Part of a small language model's weights: 8 layers, vocabulary 790.
Each number is 500 + 40 x the weight over its row's rms, rounded and kept within 0 to 999. Layers, rows and columns count from 0. Numbers have three digits each. The size before them is the row's rms in percent of the matrix's.

# v: layer 4 attention value, 192x192, rms 0.218, rows 75-110, columns 0-191
# o: layer 4 attention output (transposed), 192x192, rms 0.209, rows 75-110, columns 0-191
v75 096:550449527484405502460483480491518563483570508534457500495424541507517431497477453491518479511553441531453466554513459504515554481485481545523495537450535583442535533524463489468521465446507492473554491498502504496522503564493473488474545474469504567525530606533410514500531556520547485538533444545495504451477449482566532545510491518449560489448496521494448491488511527443553545562562521528494546555501522484488498465505539472648467603471517505536528481464465472547510456460506434406563586462518509510470538454443443444448518524502460490480452526450486486472485524452499537525
o75 093:524532523531511502577486597468479551484505483502498468492555539539509513488405549502548548442523472484428421445461463455530505526501393530445536532505501586455434482574445487545557465410476450505503526502502537533575500494457517525480399515529515454504526464543492486457481480519510534492499544532523524511548487508548493436451493534529530550465572566541512582479492482497505532531462505560502492548540500497515463562521415508525472522574566430541575515425521494473496506577472528469566512523477580512491522488532490538471519470503489565502492504450561531447545458532489511497
v76 106:469500452472567592502450536426512552470466494503454480560573510446504567473520528504469527437490503485460472533518534510575491432498507460507512536475511555482510450499565524550543511488484521488531515512465489395488451578526518437464513511514498555403481411434545395466507484529551483503457502523489453486438514516520508481518534482502533469511489540383475467388597478480604476535507529518553440466454468468475456500430529466447529486552541486517481502522484530515489484495527570456471531422498518509503480481475532515502504550445476489494487532440509509487504548528571546475
o76 097:481551501443526508507517506534528551486482431489554531543531488551529511529488546437495538500520475517542462530529533482513538451494591507466508479510521498470553495639582494472558492476475527474560447500504488508466608491488461559478541566545508524453535479502467438483552539474485487527504495415524512533508511441509497503509501522538494521535459534475471487559473516540475454402506461522522457546488454486555496482494535543509467459455521454577509517466500457441521482450431538496539490446485530537533390448447492494458427531600488466455510454495601538536601536538539454493
v77 104:487502422494511564504499582464465490502494515464520462537524504474449597579591544569416579461567484541516521411469509489511546534501441524453475497486467516492477472501530509485473525506535514469488458527505528438511454457411496461566492502538483471497548488511437516540536556514592447571533527481416455501497474536467509464467542514461516540444493518566476508485547515548453495534509426457498504507477524523539447551463543503458469559407581435530463506543517426544475513452529483519466514485492489543460441474509481488501496539491381443504505493475494521466475565549465491530
o77 093:517513480532587587467468505458502504485534524517464522531515599470545459529477471493471476427516505475510480533522520443497579505517496493542545580510466483523557491478550540567539531535498547434562536483503510510498540506493550457493492461515426563466571487501520521528495508480499505559538571524514447460529498541498508447499510460441532602578499594506538475559453513502441482432426586536453508554527472548502405506561437532494523591547512489578484488475513492498406519495505492485467513527523513445491527456502478447446430498548496464501538540437568508514550467468504499513
v78 096:469544450515511551485448523551487533465488517549506549438454426524468426445533478453478510509465526532548465500446524519517602483529504501465506457501459539455522460481564457484540520501505526447449520427519522455500517440457606542460523436435476508450476495453498535469501524507466495506494457542544538490456435494524481485498569494491515487451494550475425506515472500532534505463522528404503535459467559450455538466570475406443423460472481470506569514600493525521574528465471554560451502474488406463467510485511526491511578523516511520549507543550571493518495519482439559542
o78 094:503490494507466524542562503531527473556551523465526522521453567516512440463518529441490521538478497449465469558558486520486586457525555477494571426483492502513513387498504516503474561478484528551523441522500448546501398516480597462540530532453495495476580515485493471482413460551459482460405450562525521574507580551432480463573463466554513492559499481454501469523474520509484523438468525542527457477483497531483495469496547417608445445528489485494538473460528464510452512533541504474563516505513443494487500542420522471530507522483532470538487484564469505449508510414484491502
v79 103:512492523477471464552514556532459594570499514556558530520413479428573489540491558578490533431485458499545559518460517541467455428486499541561532473495569500501504540529502535529485584480604526432539542499540398444506541522508481457471620474484502478448417438512507503457525496513444490498456488425512512484489465489441485547455511481452512463531486570476546550499503479551504518503500519535506510562493495517533555523513474488481498442426497467508549504545455471515506416506498490417420511423397489475480517535499436512520492531478522545496508497507468518495504486493465513523
o79 095:477587390518501538524462439515466475469535519541500539491476479518552571537531479475559555486498505548510512513415584495473583504439499463528501495515477530462471513500505518517478562461557483479529451418516532519468555569507465559561481468493560448474500533453520408459472490511565526543432519498554582518554537498484536486540510437493417509462517464533529438473470515467479501506538469487558478510495535516484506524483551459435506521519536513509481485440492454475436495471468598473465493494448546465445458429469497478496494492447552458573522539443491474460418596502527453535
v80 105:545463473520472503480551512489509425489573524478509535533517499407517526484476437462489472525465513530553490502490465506477530524525528517459509576464457511470494495503501484539583578469465563506484462548482449454543488579521445561466512414494473463484466465500465520417446474519527511516530569480488556490463521544474541525482528457514473550521565562434477497504552358586474454484483477450564532500481523543508473475528469444546489525449519541535519525508481484487492452585482422465425591514487538557509551545431480507500505489504455504564487447560523492458578483450458473458
o80 098:437477427449497559493503489526442515512482566520567554477494516518460449455509452469500497452484534477492528472473543537481480481458454482513497578464529596411602518481518493483545462505464472472524504457477496590487511540525528447483480486489608430428500492503524496542525420527517448482502530512423519495487507452569477507521448478475442514471459504446474540424522536449478521500478506516506431553475451515500574518525529442544503503457462518485574513546486484478543514474442584525511527414452478500534457506449532508492485522501464481460471398383445454514476466508492558464
v81 098:555542504524482475582499466471489513548444524517455462532434514528463485553512467510472524530525492476513532450557445462471538401513529455512495488447489496470535506528511501532524513507465527513490505541525563465435495483503516537543481502558578462442482466478603507457473439519419570488542506580554501568553458501458471504555464567565457422486513563554539473472512498487466392478488572487404486443535512460565505535463534443511488520467550559532467520525479499536498519455553409537565543461470535504532536511474578527506538417490566497531508521491487452448532527503508501503
o81 093:481473439487475443449491518476507523502511476524568532503568468494469478447510502469458569537522512516547473563504494487471505486475569513454473481487480508528585511481503534582528466481416488542543544471446493504550498466523477503466546433535535473519490550507585540507479475566580542578464447450475482546413530576444430532475465499476491504536562483617548495519413472510482480490535475448446497428544484529613511450486462454475522453437490571490535481477488542517503512495471482510525484487467442487491517546552562422512477474446488557478484531505445460451546531577515471475
v82 102:504547523429506383524529454493456543527531493433441481394419466456504531458427507577539471490522533510484502480511473578454522514456508487471450480492537482469503455530496468490544509456429566564390488565497499491503495484514568534472503476522495458490466464437479516471476500540557491517521462477473492512494499522530537453493477517536479439455478484399596538475459448500522457520488592455486451513513536509534482522437575526483557556508490531425538519512472452543537475489528498519513447480537504544553588494492515471463571460420506486530501468433440501499443516558506527528
o82 098:505526452460499465463430470519586526473471545485523514526487483471506500422511534452535571510442607517512474549442458532474440513538542525400444510544499457525489507503439531476549437539486468547540465518429426534520529530533512469519483504492446458478496534456528591498561452546502488598489490488484468502555483542467485541540550513500495516556508548534579513529451497523577598549538521561470538534457567524511560523464494571486541488473520489536533482553536479515538552471511465522519467466432479501485485520537474504492532491510513539567525556498486525537519442600457475586
v83 098:540478506447517576529454420514480480453545539468522506519604542435513555483503496471517450506528449543540511526487419491505523474455550543500491543536409507472547476481515472514542476526564562469516462526484618543496513490495482536579541473497457508465421454463483501444545448439545513522484455465419528583493521548476509529531539509474516454468469531575497477512521483485398490488434507476522511498501534551493532512528452472531504478517537479513532473496522510517535430469545477487428465459523512526475497556420507463503507519538589524441386500464505513529495553585509586516
o83 091:520496513527470533567571516473451566571539524511511552570477445470557458492533547480489528472515454492494531526505468550528475550482447444496463508488528495518576468477464514490520564446446486483559536510495486510521584524520578522484474492406537527493519527479557558507535486510495453536434509534478448557467466489522475528531437509413509487545469473524482547474490572489477526565543538505532539505541587453488480435526470499522497540455560427478469545484430563476491515468498545576501445483476516473531473426481577514472507541568541502537495485606556464396452450436514501511
v84 111:466480461512423480513464451507468478523438470529507533467546436412464515501497459536461473557450444553500486418504580497450563531442530510491484496446531490561532475455517512503454502543549500537560501497488514532441454445528435441576535433469552438474558602443441519508541457513439519449460534514540450399473504498504435471515445543507510419548505520474477528523497486489533497469444527490545537479512513478460534477410481545539517514507447554528526543467490526535497519489451488506538501577481547439511516468489510571577495462489522504470531505530538485515528424593450507489
o84 098:505519549516448494526454562479412482477465475522489553545481517475494494411575486501446561470559530434490415438521512511509446535516506528553504483530582570489590440415504495490434456558505499542560459505567475540555506473506501514509504525522514547504515489555489513463493468473472530477512533561578543461437478543482505425536458468548481449503580523494531465517498437467477510520438506422479467458496540458496576508416521598465505500510434454516556450495456533521537468482535416502495465466492448499527464448485475508528501511513471528568480491517472539457424550527472495448
v85 098:546486537463515550494466481530489528497495451499471496458478480519568549540490472505478462503435464538466409516524585476512544434431535471494573512485547467521493522453449496428484462486414532502481540477442507472528479536523493484527504514481469477518529490514502412478489487537490543489489543459555471478450457503527405533445443520423478488577501556481454469422493477503487456425431504490428508545547556508566465435497476543517498483470505501594443502525464486480560402476501519542514582431503487590519486463541467502474533512514490468575493524426532490399542529506496559535
o85 091:519466513502503489461545492570435536525518505493537423528492476538510469421491476438479484515480495425527443461572484441526512525490468526452468456450451590447441457504515468480493554477462516568431457424491585535505546533487453549473555445521455492466457455462536520495406502543519525541490411500445498510490553405459533517513452404534490527490542522478496465451475501491536504495506463536522415563547495464510535497559485503466505543504506518546518442508514520499498527505424480557539566472531510417515408509485417457444417479434453520484518520481466529476499494500512522517
v86 096:539497485539473488514452554449455530533553485521586501568566470474506446511489536520505484422527554513543537455447543528521501526522445468515486474473524527474457525478487538499496558524511523491448478489510475462485450458433558550444447511423503501516468409541576537457498489469536535460551560465481461451444524525456504463513529473552461520542523494455534521510497545420508483523446507506501559497455498482498606449474522510475429506509536482483473499492552520512473572548572506423435486509540558553434591537442466465503409528468466526464463456489554377469504529476514461510
o86 091:529491416448491472497521449486505499494528516456517502494504471509497498462467472591607469500434519545496539536482473508480505557450542500541539533603536518571491536506626582453461485517508481458452494528489466528476464568494535524537528553491536504528505584491508534494504545515506509461540516533515508441480489494477508474507551481473491548457447511462528481486518486506480543411456486491549468497379468500556480463513504450543419523567536469432490483592590517469534521521404497505533426441455465470424516494486473502531536561498447576524478466513502553508542526513523536441
v87 102:502523561531510516496596553542539538492552523521518527434449513455564527487500499397506504499494541525398510569510471509557475523527476477450495522517584462475489488504488472526418425492560501533482432573503537502479488526531511497473445507552536593539541534466509558539482439425463529517452548527457461520473571502559550516489483520513443443540522468460453514389476546497531516480483534448428571460551518489497464455478597456454464488450515453472514549494513459552525493534494515493460563461519485500471538508488500512443530531495513500613484564507555444474532493510515490495
o87 100:510488546473524490523446502469579538460503525543505457511491478518480476508521435524531461484437488434555401503565444508546512505493523440462482466458516450531541542525515523570464451491503502498495537489449474459534480568508449442462513606504463450454465414513528445532451399520390497459485493519535546534476529538498426494505459510550571557452521481471465493471504521451576482466479449503518526543511539464447487512540597489470586498424542484577483425523542506531522464542483551518503545498512452470486502492541485440548476493464473524501492431563512495509502445482434551478
v88 104:500478541474487502534517455467519532497522424437449471474536546513598530489548506524476463508499521508472539509458486492518547494487506481541453466590444522527542551530481478513498459522548502546467561522620536408492518528496469524503421514573531547500496570476570474486515474525519510525440435478520467500469427448455503521485457539490508469530512571556528543411430436472506489549469546496596447475499544559534576448492480487545524553374487528486570566461520572478463566510510427499495497510571523493514513521510554447490499506474433503510477448481485498468503462521484496480
o88 099:410482470534413498504467512551517566507440574533492486504577495497495557538487455503527495498520582503474418509519514456496521543448487502503491529539516451432505477465510501432478495493410491529489546456457470499597554487470529538463483552484516535515478486477509461490517465518567404506463492470459429457472471513505481510439498545474486534507537461498546511541574426453487485554503485500533542540521436523549532499527517467455506508538519513603437570518522469534463522404452507524566489513516489479563558486437521490594527503474474562479553478448633491514496445478487482488
v89 104:497533473553569458507525553538542485516496484497504437572456495516447440516503555497548513541498527556574515518550571480515514521503544528421576457541495476399488519456505513499486540451435434575422490475501498499517478495561565515531433425482491504432479497550560544509513536540535500584554547487458555493502442513455437593512444550495522537582485532486484513457451422496526455539520458547492499443486445489527480538538492491480572493540488474529541463522547509453496489442499461520538477457451559499482473504466425462532513425526465497508473446479511460509495515465461431570
o89 094:426580458510490533514451481448435482506537538555546495502488447450530457517445541523554439525452582569510550454536519492493565475432505483481502523488461599561540548474428439450498598536529494523479472481475490466496490434476588560509472478537513421605452542450483472469437547460488527525500520469496456466476504507443485501501527490523526534512519551482463478501474445527523544525522511574514421559460470492490534503512465491477486546451410494464517444447509507512595504478501520474512541468471520582525468511471539413558536500428480473477469516452487531503529495509552491521
v90 101:521534463486517406451453462579459513590460547448426500578529495513438453521500477521510527494494532476522553487451511548442519512536557472433490529557544470533554555488526404564558514518463520397510591548502533463442563516483480489502480526468490462502568510481420476493468528488470524444471487534479560429511564607498474522483471448493487458498538445514490490523529500493534497552567519489514501466423435511532468451492515510501488431550462551564437463475503485515545532425562533505542494593450496486521500526530513513499547508458498505487456531524504463451473491508547498457
o90 089:494530481488513463499520579493478503522524434554486457460509521533490515432525513434477472531469541504467542473502518557479474551539474482571549442494523479492514482542478504561483486457599490536517510557423484437486511483556458422533479574532485504507543542567497513529571506437609553492459503517553487486492513530479535506443493446461423524483433465525550474493519617508435462544509509501496504413554492536586571482462547534542501527542469512469545492464484518430410476527530436557531528492451462521455397479500503526514557508480429528490499467482492445499531446525504527463
v91 097:486533481500477495483475449557482527474530554551546459475516429547491445459439469507469531422501525550505451495549539509452501576533561551484505444495563561555517484475520560499462512492461452558537490527477540459481564461524495506532492510511538510570512558551457458464436530561530490564517476457497475615507464496503497571457505498458529507557444513522520471447523489517517583481499538518483499448456471568419539538486565597558464431518525535487477494552572541561482545478473504499539462507534434514448477426544523566480552545494470490459528524479563478545515535557434525519
o91 096:525481611486465562578487523439448457480474464454582457518489483453436472508482477509453509461431463532503449489470530527434417525522480400488470444443527446495488489484548460465471532523474509542482466490543491465529439525493492469592498498499558452512525414515550459481519507472519470495494551530466548453539481400457524522481508456476586511530490479464452456476447393518515489612457514508505478506495539547524522488471520576498491479463507473504543521441542417566469461439574485426512481471467494480442536519563418528508505506512458471494480525488529472466516499490484531494
v92 097:512504522550516439532508521542498528533487510536468512489468446516406521499480525492537517471500516405496488495458577469552523475481464500434466494511503501454504448568484528462512472481540469500503499452535496510553442414469471579515511555577467482506483511538452517548455444513580501441492491549529494501516533492563470528438402508550533502509506551412512520560477529529508547584511446524484507517500542532529459477510567506453573574436443469557460553485550548555576425457500518491541477504510568506520581536475490420529392479549505523510557469437557489506515517523522513470
o92 091:494539500521547493465465574546530535526503516584571517485493521518491494491448455441482453473509501460451504548494434492437552551418569506450491487538481438477459467517490495505536472471512497511497447451521425552407496478422458518473453549475456473494446492546541480608466513523516577524520554515473533592520506513505476458455493529443582507442505471589491495556467522534513509496573515542452457522476516499473468468491462417537530591544527524489513478546450520501540530569510457453453490454499563453479491518493392503576486466526500450536458454509488572501490532522538507501
v93 101:522512501464470563467474444529463500499473562454475484487445502398471434521522527538538567555485499498448512479413475459509510540543518549452518557507568509486499486477381487437457482488460478484402537538514460454397494513484543486456518515482569517557512555429513540504467488486439476432536528480445551526511525509473481545521525437527575570485444537468497560535501494515438481488498478584472550463577525517514464490473556512551510489491533492484581483487529529494473537460515484446474573528583483465535487439525473552600495510470538524496465457469448513518478527543467457521
o93 099:488493414475560522473494519471464525549515547475503571516533543490507538499449530523522558511524472502564493469558410628517497481556451454523551454489450490502536510486461588489543528441526602481444514494541560446509486533469495484508506535479480549546518504496526511507502550354486505508478531486534494515509410560572475440483494498540465480475528462496539534533501531514593537526511545510514525440521502528506497536544524573422486498545512517526599470420547507500487499518446513490484542534560516475519530465522450476536543515483504572575560531463481455549537521563468492472
v94 093:532505475568518529503541507505473525486498496516483477470470452512492543568506433413532505566480523550495498490473510532449447451451495549572501529568507524472431469460438525429458518551499549459441528449495500519546584528581450550544471541473565505446443532453448522482551563531495452500459490405496458522511516394583507461549468641451526466481470546531497545538482500468517485532522487485457473482535537481527547478494485542477539491530510517451496518491541526518461533502518542525472497545508570540531572490454570473516468477512503489504535450450452515523431405447503523521
o94 093:494485531558478461474510481483556473522501477485498475490489539457532499538553547523528475495519543531549484475534540497587507520560504482515443442514560521436475505469485534494452485501469507471426522524505422509575561478476540574484435493513453554516516560517489506483494475534561510497584433416483505528493465509514516460512438482554462486470542458527581523523452421430549535515520472547505476536554471505492484579472461450500470455505441425496451400554465495514531561501455452460381487527464561513407523495483486509510539529526601529477529528562494546531540544508483521584
v95 101:453466521480408483461508518507461503459478491534476516465552517497506470452452489538512538513453478513500547464485484498515518593466403477488544542493502451502527484531526555515565510479532424467412535545480505544522459553546507484479406513518503523489534521419497432484459454485478593505551458534582521500482435502505573498495553471457492531504476462496509463523530502514488525459482480551457493568509529474563520449543504496480538481488475409513500603461609490499468479510574548526552530455457502536503445557460522407532601519506490426515508468479531476537475425468561445518
o95 092:565551495515524464520519511482497581515562570505542496455518447539580499540493547487526514533460531488438544593509492469564571455510485514557555561461491479486478536471478605433508465506522548480505465481499476550469505514462488444460496505546535524466476506528473494401482563560584445436509537529490538510455519422535537524497521463524534576528535432526475553536482533456521537505548465513455423518461474527483503496536521584538570539456472487504508592538497500515511470550500476558506489577546492546526537449528426498527498568486495527543442560452521455528522443454542509518
v96 105:509499531449454441486469435509475574553455509463565461534458478552584511534501496499481503508556467547557466502403591476481513552557484456482585461558502410548519463473510545463467491509524527465561533408554457450456558473523490515528483509446464463548525500489485500480499469515460454494451399455468494569547508389521497446484466525485498470482573517477514461586495481416469498477511521507524487459503475558523479500552494570516519501516572536437529490488524499441465556552485406438538507505496491499503477424480532457461510489543576526475539527489509507534542493495497533495
o96 095:564470506525450522459562523457513480493531462473531512577507543548506510476503433553481498514458494528477492567434563578520478507464512473481521504550478495465433467477434507480500538463420546515537567521478504448505488430473469521555492487497509434492488463562496496447528485445598486512546489506515605501502506534459494505448485471442430400506543437489606485393502508463520516551486503533589592439531468495539490435423514503570450489556534477531474492513543431539480481510528524488471449511528489544514565476444484533459484473553500503468528519508470460448515505423500505533
v97 107:494492488534501445489509563533481462581565493518533509523518464502575498518449439489470455500509471554520514512500496525517520572545477501459486568467520506381555552481494501513434569575392504464453531531569514480477466503531478582460572461496510492459511475482585438485490499545503559518467518468536504417471436515478481519431509451493527476516528580495522431444509521534490506547482516454473492422535512487482486444560573494465413509432498513537485488525547470559548522479535453484478547460526475460494560439521423524452509512521507456531499574492427464519441461475527494556
o97 094:509514521442504449443528500525490495513556482463556420477485450522522503526468467492478503505517535516469549522443510545403559531484447495573509465528498611559545494510574526516480481467439452468496482395458480467528479499541486442465459478564525496492478476501525421428391538530509508506462463483489518461477524531497540445527466478461477543500569571419543472494507430534559466562498520509541509521531480550542522569513516477491510574464488521477458484507504468560510520572468582522552550434454502486494520481538383527487522499414479489541522423471518523480571496520498493522
v98 108:561483514546408400508476469503526565445506493485464528463475528510550495548505493499536561523442528514498510453576512495567473461522508421527395532461480459534479483514454503440443562433488474483513543530559563497499522483496495499476486471573459500461490487456519573545546453479461453519569557527498510552469562499497467514513530476547557412477492466480453581451552530550462457540466554502586437502543464559487566463516521441547512445472480505524474472513525446499500490500467469491506504540522560508513532486497495435560496442575490493550513484468499425518479421452496583521
o98 095:465547469502472465463429495530421531572484480534513510466527518455508517548544504442455515500556436464486508545531466512486579536516516504493451538478542453572532511506487501461547477482538512443436508444496458539488574486453552497472491502524533532547545565489548474490473462518533454497613441535501534500468529525467531499520545548550541448462482527525476539519562518468527493508497456503485495538536572516634524483541518547488472448565546476560487482478550518533516468527400455534568514527521513500374506490484539452504586506512526465575459446481416514536464468488452539462
v99 094:509528507575466543485510528487510548473473447526459540457501477515509514487453492495495522458449455450555513475479546488406487587414478543540489491519546508535544570530558547504467560547489534505485541519485502468477446511470511542560409492563499557453515562530518459501488455525424427501464489557504491508560494431518460501490486477525567530507495436435560446504554524509489546507477487471556515579422531397438419461564554461512482515457508489530476455518477508519515497479401455470442487503551497496411519476498513534484442482446556459513492499511523489442522509587525431499
o99 095:487480467499525542500448546571461465429534546415505566457471457431497500444454479454444437526474495501574393478532611590487488570524509509525556500463525470504448465557554477450469485479564478458568434453495552495484452458561472448514507508512472527477515463493497475471534466530511467503454481528463506519534463462495460510502492552448488517414486508548502432562486445526517499513420557453486463546456518523510445535521490462476542493431500483532448517521461504557529445468490498469459501510472424489516574485470469504486430546469456495539450493451513467414485581487540508488
v100 111:442509538512535454504498498414439461532477536429545482463468443472505552586494475510457499465492474488491455456520540428451515567470486491516513558485515493603519505523476538518508554455433438508463512509513534553520574444552516484522415416504496476501561530493481506518460414478491494499545505482431577458555422411489540480451457442492583479436448496454438507457481530469489507526407534439554480464538529539575458436480450509482454538514482475474514498483572522485443472528523512479520555479460434508494496526499516542532490512492506517557530449494546565536496516494536513564
o100 100:504550557515486490478534471493533513454551499444583501432475477507493525445537419495438527502522494488551508445434583450589507456469517433456480468523496547477511515488492497457524443475495534525520458467571512524503470533527532453527467474517516522507517493470481484505470553468529418455507520542454501432492480464447503414461511533468494495509504564537501505518453552412541488551506530545517493449536523496551528447476430525527445579482498546523431504545623503535515504446487494499513512563486474526545483395534550488475534489526514563627513474509536472612484458454514525529
v101 103:530523526535496474448494528503493545502553497505490540560561531446515448582472451546513457458550540553489480513473503504482494524477540541510484551485382510480501512580495469478539473514473486431556536458498567493532519479456527502486530523522433513482568441543569469463534547484509563453554474494553400409448523576518496395465496496452535492504559503411510479476604492451466534493471496482470552530470436468500469563600521462498549481586517492535484494497451482492484509530521528520490447503442515437497439460468512469518575482542486479555501538506545498488510569452509531526
o101 097:550524496476501461469454517477476480526558392470562528547564439567502536473511477475496470492522496471419480493519465484512482537513480513454544513490537567533502549498473478453468472442519513431572489539441534495584491517472538472544504405487440561471484479568428591508467536571523538464467521549512501491454559466513531513512480477460515465547523514403420513445547546461510471461550459523468534543444500477491483488552533452528457494597522494443547525499481539552463508538472533514511495472531506592486430479425481446432503520516485391472505494487517555489549497516517471542
v102 107:500482554445518506521501524446516510551496513548538526531439507494563472504526455517492530499416547550454488603475424520529543474514494533477480444539446506455496489579445561529489455408435501469566459494527502553543440543576515487551550397517503456450493536545485424432574497527522528479523551432504494494451519467528462445536585526523472516527493508526480492491507458475511512464465465524527578524472440512480540485433521515478477467567467568457473478473504502515490533487545525505620470532532500454538530527441521495479400490484515519486511462526571542482450470519569489472
o102 099:490478529510475515513482489527571446493515434538469510591419487459490498529558468516553456528609548522513473453518504514523531486501514553409526511456482638439482517487500454404460500535502517460542500604561472417527477577490435527524497518527516408517459522521517482556492551536555580482497448490558470510494483473501541549437492471489535562503542495483481558546531516559495510571508459499436568497489453482498528493478490522550515437505486479529485523504495467471530475509476500516535501530501534504478539505545584591509513552555542506479491502527532583561496515488521581470
v103 101:457576530493569462548514503530530462461459528520489454472501529474470523529526493598520480526479530523494419474586527438415437545501540512448519478498599484490416450475482542566475443463447598554442482469504504448498566434418471510461481467512488480483474503463512502523464528508517505531488536471537539463480469506452524536480467467463519571472531528527482485524397499517598463468558539536517473537515446574448455419511490548530499480562466510504523510426527483491518473443516462491527429485612440465498469462515548486457522484482507457520508497517451542566498489507520488518
o103 090:508492573489549526491492524585497467482474511491536495518528520451472486513486520534502523507426555488419567442499463537541479497509564452412477519587460565470521516411444461513548566512508497614519531535487493441478544495572478453531586490532545516478462549468500498501496534458453464438525534492443464522503538465524409500520465572553497486504529434439484490485536426557527476560477587495538534480493514489470535514481544512492513471451406428553484462483526506451500512445478411420490500519488549466490512482486468527511487419480442567530513499517531480556512438525515515484
v104 100:521527521523509441472514464446523498481503519546481525474433518494379455541468571517525486501479496564484508486445537540457514569425496515489514635434497491508463495474467558505560473465548516500499462413427490539484515526487473507513464517468481462427529504496520482486510525531487510441481483510532456495441506483559478491554543458474507548524427464487489475545531477496516534553536480541495507462507510474485464529545560532485538425465501468384523472563550400495528452500468479478466510476530565489447489404590492551537473443560531474571454547477552504521483410510526561491
o104 095:528505479462518528468459472512431579499572500472571493547466500491540487505467594469467469474462511542470502458466524531542567516496514517521526466526567486518473487408535544532476451436532474512528443537541505418554486465471382501529498421535476554481514446505491431486482513507449511461556466507567517568504523536559493485474546457471496506471444486562454532468477533588570570533456501491489530545489467417461526549454501515512453498485451464546568503487474484510483501449469509464522498520488502586446515524509468445516534561612491453535487582490449510411520527523476485492
v105 093:460461541403500472463511440467592508484486446499493574426515460445516487503570538458523530570517508476469467472519580424469486546492504453455491443457508430568459528471510490516478492535414590480455492528500464454515461450518470530552467526529531458484481501532452560529507468486503503395483463468532487534501471526508473496525463523542524516434564472489524438481501493481523462496481513486542503583571513523555522588441452553558552491442523531537528502461577588484463488502547500415470443508522542523478483508453454533504466577551527531485443489545548526481461469511546512513
o105 086:487468478516506547476454505504460510522485516470534425529452557489439502495503537548504518496446523528477482562491496577457442511510528481534459480580518548521482487468506544421537438535513530480416500530502472569560532464536462478556483539473468505394483526477508584498524549517457462507476465474500452496492526439558497516482458573524508497483495538545465530537498516489563505502487470477529527474486586493514549542470456489518515537544539425525450473543478470416478441556513560579468504520591486525498509457494511514544519439456419532462498494532435592520513642581543540489
v106 097:430459435465461492525474534539540495569522552543519512474553530487549430503536473504502469508509481563415494489463552584462468503533433539465493490532474475505514545476531474482489569447530536496464548461469473536527491480547429522508500516476585411529485488433532480463450557482490450554404485467552518506478450540517587417510551521550503563497451614519541493434468479471508503528569506514514489443531593542537537493572480499530503446538502477461537526410467525536488607492578483516466536491519482470473537471549444480499528463532505487517486525537488465485445497504473498508
o106 087:597456413499462516490531534508511497581494507553474477505526474485569491460519540525467515462413549503455525520435539518514448565543550497573491577471596601522560531422458519513427505559488477524473502458519487443527484534479509557517480529518471507450465473498469505521394501453553487449466493423524497455549503562574504539540471504461466506538487496518524547478473444524479438503498564497508514470531500528521531547453560495494413516573463487534486492448534457462437503592504500501533484486538566502510490485496451441560527498469569520472495495542500414527553533498508494537
v107 097:501579584497525482455438496527434530517477417557463493648424446537426552521473458512478493488475501493526501487502466485557461482564469457478503496512426547511503492490516500471594522452481412514502474503430459481557555430516456514532478482508525444604514605487489479455470557464480532502546541528506517493454499429469492481457550457493526494532516491518462528468512532413531513509512497495460517518488591505396523461559453490495509530472500476492448487525520499488529490522512537518548505498439467479510457471445491521491481500493480535544440441481526507603459527539532562459
o107 090:520501595438418518500590489457520531460516484505621410450482491515502508477449526518525519549544454450512512515484495456554494501545552487524488458475450494475497510514455423426454558504550456479491539515527487535462479499465470484504530493540476440494566484498517457472458530449524520544486511542525504519469478536439521485514551547408498511482501475488425537515502525495504509412467528514476492505499444539513565464486474488581460454552486492451495590491521516583477530502479519565550528529446622441477499513581481467596492522523458479527438535439575492550490476526538537525
v108 098:486379520490522498510508471518552457504520512512518466475503501539512534519494436525495463489511488507480481519527500539531508529549449509397469499486447463459480517503517467481575594475468516502514499522552487494528515517425513470427550547523512534511478463583579466586475539497503471452492457490472527474551394515494527421526490546512560519499494460506542509507496514527547557443525579516492584496484593556474478445469541496436469526468518485469552500423459458492558492488537413520570479511571479438502578514563463506432548467550522545473488505528502550563476447472438562544
o108 090:535435462440555474533542462572511527527553481442526439461542446475467495584464484564468492441538523541401548532480383482514440561483511459506542539534468538525425478516523580518511502542456409539529573469440434466482466540528575563466538510470492488526442510512461493508507521524529464547467468466467546469529523503528475480535499511398488508491509464484543531462528504559548422519504486573522513473496496442462506546460508563512516475556504536557467485507474446481483494575558500522549521565523446498537559551489542487473505480512508546548505477559469563525494499544455520531
v109 092:483477495507540607486489495469490485543557499491522476562496531491442492398546436419501484551466487534519538471494422424524489416466479525466562524473542548462492512578552472521592488495529492425530482452543469432537458550495475487549519506464474480512550500574439552523504561526479562481542513546548466450542493486525510511509418495527476522513471511461453409465538507522440535464578494488493545515496498497552432447541541562493469422486548522482539526530480573507441455497474511456457509495579486493489475490589481523502522494467552447515495498483462432427480477520509546452
o109 095:430498552476520469529484549594485480474549447523487473488524532544506569399484415520510508435488494471472473421512509477483506467498476490519492419352472524542473509519532462528481522518529546478533495523421538464488505506512400550449571514477443455501483470527498468461582528515456435480459529526442513560546578462529520496458467482505508503433518498510490536506421546461478481546519533528501522471495420496441479514463452471551520500544459504518520503523463456427544527494516565498466490460484521436506502554503488503464443505520486584461481460480493410392535484478472457462
v110 102:499527531462477469476488501518476476445483567480538504466526465576449575435577505519535544476537511530460531505502417428589455476504512463457532465492491497482504515624497481517540506496566498424554505529479574478478528516495443502482500505463487508490533418546486507558464453573481522582430476486475504397518464458518546494425528445563497497492554532520503527472419507481525437513517473555526479573484517502529476473507487457510549511525485564522575543480524412495468553495495504492583518526545429505531483496438471502485485506548439596563478511508537499443477508466551471548
o110 096:542546548530482472535521447497581522505471540489423446503515588439495524475474468469499533484533491479479486479468456471455481506438554489463501589495449551491533590462421568460475476476496530517504455623440507465522541484493451510447500503519512467545541509458527443572492530513500485438511490455501474505555585452539487407522499516453509494507573529553526533473513540479456433507506496530405520474526531560539468501474536465504519512418499538487472536499474460423479452536481551493521589452482526470539510510485515544515437480557466436473592454507520480473453484437528506433